Part of a small language model's weights: 5.77M parameters, 171M tokens.
Each number is 500 + 40 x the weight over its row's rms, rounded and kept within 0 to 999. Layers, rows and columns count from 0. Numbers have three digits each. The size before them is the row's rms in percent of the matrix's.

# up: layer 3 MLP up, 512x128, rms 0.152, rows 130-154, columns 0-127
# down: layer 3 MLP down (transposed), 512x128, rms 0.14, rows 130-153, columns 0-127
up130 103:533527516455520405498500511498532544475553469517540498531458456541499491498378479453468543492478517550568531468447467511500536519451540533512495468491551456555505538541583562413520542437514554564563523520548472504543510567498471539440422494489499485532462516517456509458491504510479488492479490362467524521428509537547486513503493474448505510535551467499467538469488600510452497475492
down130 100:563451517585517510517490456480533544493468505471408542476450597507427493506507528408536491479456505492471404518491501464513431469428495540519516458507449484516480466627512493504478553468495541464533514582538501487542500489481485517559483527519548514496550509572545442501492419437496487496484547494555488523427512536475521480518535521519457539490441477553547513484468507455569435477484
up131 098:574579532510547498485422550467553501493475498518532502509434542434470490499534471515497591489510492524520492531536468513575465474542559560503502549486457474525518596530547503494520471440483538482522477446509488578466586543487487480533535547497479492533566513476477535442446435471506513510495564535496471528567507569507449491517561497484408548504583493512436466559492527499465466527418
down131 101:499497511513442497518511487467411513430466443521433491413456452521540460414549529470460514491478486534455510428458531435530504540494444496467425503450575553534527460430532544449529451555450516525448508514441531526512490528553520484461483538471539569515473469431486540504537443505549482526511458469493541449500546504457521526441473490478484554448496542474476524404469533504464486512423
up132 086:536527505571509488458495544540458546513526509533467491420579490483485548551492521480501469539566470489526546539447512546490501517493510526484480567506542506549538557469486513489543530486547501469477435507483545539444444450469454523504555410468464472556483440531516495494541485514486464447621508499531543509476414430523476474513475534496461524435498473441527483535439429437492606559456
down132 089:540490558548498520497523535400515577482515505529481529474490529488436509520480507464512424463514484525515560512479532515545474504521502447497455521472509471571563489563502510494511468499435526508508483496489489464519414494569434508520475470600571439477508581564547552608548500545486437568542547490459528489524492485531592536530531494509575504487492445514537532434506550489470561472521
up133 088:503488484523506473450444513522515555474482482494529443461526486468483454504574474467502476529528567575482517556435526478514476465477544493528514518445482494471459520450518481526502511490494510413558468527502474469506465496497500464474485452441547553480528520517474520452523490489504543540479500529466559491538538598551474434477461412550408480419409436534410419558528490531503555591478
down133 091:559500507487439590520487453438485593491514433559443564502510520489479416464511520591488484472473487468476459460538475482498469462516472448480461472546513489566480484616512502542521475513484483522444546530490471479544563508485508452511482529479509471559493542411493554510451517509558459476496532454499502515471482390507528513546499491472511470521564547525536555515460531383522469449501
up134 082:457502553483454513515475469484450558503487431468455425542485512528442459471491508432492429481498489482443504435517487463590472478480431439484512482463494473526510498569504542485441463482481525485505480508486584514502419516432473441457488504560515535437448549503428492490414467463561445524440450499420497562518515505506495499515477467580563472552475428507439519481448524494451497525469
down134 082:514473527535502503455478558518548500490548482503526577472565531471547505573430449458532492459447471517540506575549534495517521516543469463483441456512450498506495483465469488496517481465457526506550543577537470435520489499478460491491520498441483469513624513477516485550588555467437506527520521427504473483540481503523558532493466563338443510495550487445482463520502539519506495446519
up135 082:512496528456552476507508505495566525540495559436411518502476454521512492473521491541557467503482483484516518568503579458538481559518495532584480585530451522504462441556481485483432490566454482442405498368553535542503518519507546462400528543516464472522544567475548499490495520450519538508488510481506512461526453543542467511560477531545526471507469430533496468483517530546538454548488
down135 081:476509466570499507516512479543533563496508460513562515503487488458474530472487495568477503434470475509516535475419436486500447476511493460452451490480576456461539372522511506537491512519512488569573425521442548465481498508464540536484475564447544451514482467520473489619459509541497464520521523502560517527557528468475519475452532503484446469493510515489481492501440557420498584415432
up136 100:519553470484504519503452492542511501551444458457474454510546498560492449431548579460423484510524552501502506499509511496517453497475464474392508477463545499525444479461580568498500525504473478475555450486544583506420527531478507487491458439464439497462530463508542536464557411578430507479467574507462571471523469494565474535524511493515500567474486524586450507449492491473495555523519
down136 101:555465527541537532535456511508523458477501490455578464476460541476514518505465547527513538518507506468491509450511451499493470453555496462417438498556574494436489434469460468512462517469499510567547492498535548451457517506443584446498503488447526540436486498507560488454462488494438444594450495492471510534525428427573491513477500496522556491449475487510397442505537543476433570448521
up137 098:476551514517534500477458547524449515441423542565473496518475454489459541480504500490531444526542509503503497557542469563488467538493570490471483471590449565507476468602471576500500455544518550505519484531495523446482505521444401472586494491463493494466549499548459608461505474478501476485527431438460469547550557454563473480510515455516504521454456483507480509555493499406488538512456
down137 098:482483499468494555453481491487469505440427562472507392472502472510521500425445522531516441487538472523498486476522475538457522537522507501511431525516462496476510508540480600501477537492451518534469544500592482516409464427522514486556486532589525468537463492481517491577543596482523395492560513552512498507554498439417526503492484505423498468480498508560518506497555495465562501494440
up138 099:566536478492438458486485476459478546503514489525494535579517501532504517446487568489457457486530451477478499479498559465541537513513480547542487528547507459532534520444503443539500551521517503548501456465531489543471509460410535518572484498498522480555530537578522475483497533467589416568497455458549489553474436578546387508453537589483477515555559544479483465480446512543453452481515
down138 099:524570469510480465477437488522537530509515481487426588403396507569469523454439504514515526480545518493492505507529553554522549478522543502550435501474524449449486502505552531505509470533510530457465473461422544497432499453439548483455537504503471510491447494465509520447512475503498504492556536482508429512459483376497428544489564579495475506549560528489510443485428517461551527486505
up139 092:388540512528425446469514521495511519410511460429579458525474564435456535447496511495457520493452465507462507486497477508484464463441535524547495507514538453500552513489501548510474504523538476568630440476492466507494563479483500557502490499439553470426470502470475486476521495460578514472413540502463485545511532564515526515484442538501471514536448511562455510561530538492535511493422
down139 092:478546480565501513496441479491556450521518494525514523453460413478506472538537516514548430476458470582543454523537556506467493561479488546493511481495554483422508518510476528506492442521539513518430489575482471452488474515477465462540480526409531514535533517553528555457476520487496518488500429562499463467474476472477523462494445506519440505493529479521544544467391638468561539562437
up140 108:485599535533491519512517539479466437468456496507543408551506515496546515526474448496430484471492545480462441499503501457554452529438529488467464565522522486498555471483515486514405491447575578521497508509518511571412410474452507499460543522564558516511546501493478532436481535522532473496551504448491482514513470550495422517518522443518495514554537478451430495543493535439412455472532
down140 109:487498484458483510534562520506545544502468519483465481542575479520553491497446507567536549489504518464478521448552464525532517525476528465452522565427534496492501468528512521527568505446530530533529473465569468435517476484435462452540600487562465440460429533533526490421440491463509513606555564539515541469505557525440494483585476509497478499453564592460545515520506524495501488533453
up141 108:546539442545439477532560478505497538473505454542507548539525497490469520451512593493559480555562486522505460457491492523494519554458550587500459496443471491491514558477512471481531543445495514451490537496506501503501523515532452494433465502414497462536483513486482456493446521532517440533526494582531477538471402569555422475498612440552519518497536564440454506481498462481552557473437
down141 108:524536463404552508572525471476529529552517457429427490514377521579527512530525513447423495467440481449529543566502519456462541477543554462473504499483524522467401476448481499510484509493478502490489456519530481501475497413440563462522494535516476521484456497545473498490559454545558539560561474493506469513441483527519506495443483530543456506514564524496593553501492568528503513533518
up142 095:502598492599495534524506500503478521510554509491499502509547515502472463513459463526534568544594557495519516514541497528546526543457526531485496557485504489541457517440532478561413524527551479478466504418525427491480548460515471493545566536566540434598536514516512488460431550475518428486537453467432561461482467485442503566462482470613486487533512470509506545471495516504524527511506
down142 092:499503455535494503486521589481526513479448530522489544488516459469502493578456504560409489425412452529507562524538489474572500484454428427450461511461469498506501427540495463426484405493496480548510502474489473495534468528553524415506527443498518510522464531484500492630506424468467478468563463425451485502510514483476592500512519518518450495525525480521546526489490524519455534508450
up143 096:548589457523462480515538465445506514496486493564464486484477437476547511503515593461435547538541544459540535487453545535500496556502434565507411493484493601465506521528446466525511487504452487545442498510400467478450461517536544510460497459489497468414439499474482441464508538519493567512500508586499439575555499545507460468497542541533476539547481490503489441488517495489468454561527
down143 097:501469475380524437501473426470458483488525456427527521515566552484529511523451476515524482484495468526440597540526496510530477524462444508493456572453485486473502398533455515476452528489540549441513476533525417472464543455503477459543481539465489507587545443520489506503462477501573480490539401430514535487542494479497534544526483540468420479469528529455449487464485546454502457483475
up144 112:522543513527531484501506457478513424512457488547450534460501443487536455512486458473473514566557554464461516508441442438481485458539509521490456500492527476602444514419538476531543491474537575492482466497552618508541590444487527524486548524530476520574472536467457468460531523522544519505464535512470428468508475585508529534566539499484527462521442445438442512462462536444464522503528
down144 115:482446519554467574483478562475541479402526457529443506468494445545415485484514543478490512500486483540465454508459478472509486472500491496551524465570412576427512561598454539524535538551501482582506511516472500528528460541519483468540429506519483462494515529521534533467449524428467437578485516484494515542500499492543421526520532482480496429495440541510456462510600483511508483504436
up145 098:528539503447427485451454507504455568553461481451530507473467558504589411475548477534533536577512511496479499544508454548580521434534517549424486503492469480524469541487489514523493518437439453470432466445573491535487549510481443506491388498533505482487520480463462491456514540448544528489443502592439530444523474531494477477561541527491518439478502542562452508509519502483481480446529
down145 097:467453500528476523453504474448414530406603493535516479539486518469453483513490514470460535431486438536519560532457486544496494459413561463538504546488524553494517466565430535492565542571458520574576498449419454519508497518502480590484562507505487524538531453476535498532481483456511435489505492432468555481433616514492484473496505502471481512521482518455514479528531516512516506468479
up146 113:547523523469498502482564443456519498517479494432539524488555474410457450456503543531482521545509469469454479425510523520498501486519512522487480551486548497570472503476478521525482463561526508494608502479446507460516446527456538481526427541447534500483519496510497439482554555493579501562499560550490582530509451463467511484455537474479470496481449488492393527448520534542409416562574
down146 109:541553537496482435489503498551553546480501524494442487482540530524568550524508487501492497497504531561484496549476461534478532501545475519493494507488497487501598557498556507556543538508539547495534561486504502572466517508507469629458541442502434550534522525497523480456498474521487554393493507554480494546453502469470478469525453469505496529500573391513568474519411448526487539535392
up147 091:530548521576479471507511514534532472500439548465517482535453416487498502473491579494471483534543511484459500493514587486526562510454529499512496503385484419513447513539481511439491513542451511418523472541473493587452554474542511512534488517438502428506504585558487520464477548543525514483410531524512511518473483547521513562486484454454443438470521417501521518471451464414507556464497
down147 094:561522542496485511570524481469449487479463528534475481476446482523563474528503469513514500470520504495540393520557531461513519534469516590560490472494510492554495471562540444496479422525476497515536501533458514540420554532485501475508514543467511452490416541549526449524552468493579470570465552545519505479564503544522554465408512579478533492448548466496574559449474433444512544516473
up148 091:455555529514491548515525533475502552530530469449520513494587533448534508523502480492437465480491504481513486562481517529504440502476524431428425429514518503561529528490482529510419558477494524522511541559500508503541520500462456485481423458497518502501392493529428433480500551539564434556410476468474564483503492506501550501472488410479475429573487486523494565466485545445477421490463
down148 093:489436557490522489505390526506499493546543492479512446476486441491442474484500517461464501482496536544599486547438562496461516485526488482475524507436541576502563458539439507505525448509485470465485541509490492465521494485565454541544550446467551457405496550515522550381527461550461512441483563521507453444482473533556505501600469501468463530506515459562477496454502528503528464548539
up149 103:527524432557470479564491495509495515489545468580459486456512489513397433464586549514478473536528485541547491404524463429465540537565548477540508483442483501480488528497611545571497502465515480527457467498434490554466511498523473465491402462471533467558438543511497524447432520520528498513471513516480494470571509486445496479473556465506474492423479424524516482518504561490461495485545
down149 100:541503509460511457473480464556472552533517429371530485611445593457537505460477430478426506512493472402462508581469492535502468546457485530457479532451487441540543494493502578455472528483516542502514510486478431493445445510514536516536503552467525457497496485491499496559494522490536483491554449435478552541448467525504498483505541523508510464572545552497509523511473493488477573449443
up150 095:540524453559487507521534502544567575450456481434573515473574517476464526437506469507460448545469426489503548457471536520541451443466498486457530486556505473462528523459445511487524489497447519485547568514512526522497533453499489481491549505462429547492468492403488519419496516485561467576458504519555519535554496508538425527500471478518527515583529491585534520569468476515449598514507
down150 097:463410519502451514501518433430513527507507511475470543534479559508515426575483498472548480456486504482578473553520452466477485514471474435472461419504516541482477457592500534536519535544513581514444524579496503526463493462502466500460488520506555512514485485482479517592438549533461499479524565487467511426496472528463535583535489453512501506533496454551464581432584519415500483478479
up151 102:508602459515580483510519562470410537515503514549411486457529475484500457512557526582440478525471532500437534502506451543447592548525529492491495506497542559456468542550559496522481423446520454451527440544526478545560503533536531482529434540511488442490531521501445528448451500491486567477482452474494480462498465507537471463506461533524483492464448505510416526530506498454411523520546
down151 098:482471486446529435506549506546486512485494521425556448593478537491479511403430477473500510465500524468471534529463508519507470449468503472499473477529529444527506435536450470494503534557492490472493485566525489554529517486500447413382465582499496503493439521465546491596419523483561444518461471465432581555463498468451499489555513521464431461511443504476490530507518513496529559496523
up152 113:490523533467450439471540572519419535440541484503513471477568468464480496452483534436469493525537453508443515520515594478492487436486542508483488479478522492577487545502568470524471501494485471566504436465471462468568512518523600466490484468528519444526472537432481438470428400524522468438547534467537428523531421535514450508507520547489505473464485511522479457470447532508463438493570
down152 111:450531529515543429496484550447534537516485478505546544529493509522433507495501543441471451477509510611426551526511476469515487475453521440473508490514463469428500525575550485479415423513509508498544511430524421413511460468571491527459520537475516497528510480498472478420484537529495474524496473475522503537522456449548471530497490460468452436395502475445424537484567460525523495511574
up153 100:622508447500435460504508528473505458465518532524481537556536487488516470501479521508470533534481459490439518547472591506527480538492427499547437541500520515564550532502548537448471505512517477507544605488542478542485444515517553471564485441450490454501581525413524456495487421525560444450461469528461515529530467486523527405484525515520499439491501598519483485423511478520514503527488
down153 100:493575515465490506543506529513511488480410506387512491526560533446476502442415488553464554476551556528480480486479507460552516525504520491441585458443474551425567456529502539501480496510491550513486445519516505509481568494434444499483468491485442477373476548532506479512527578519498513541523489509490551482554523508499553578488406445531464525456488543505491500573517479469511500530514
up154 099:475521505465458452487487412488454514520535514464518490456518462494416520469564588471480503533500510507524482478528462514478497515491536503473393540428562519550509535497522510506507551520453427463547511514479547516455427514433496509531511450466509468561507516523468506445504483566507532515455430426460462583476458460578558550476505414602468466506505481500563558470530469509480503481564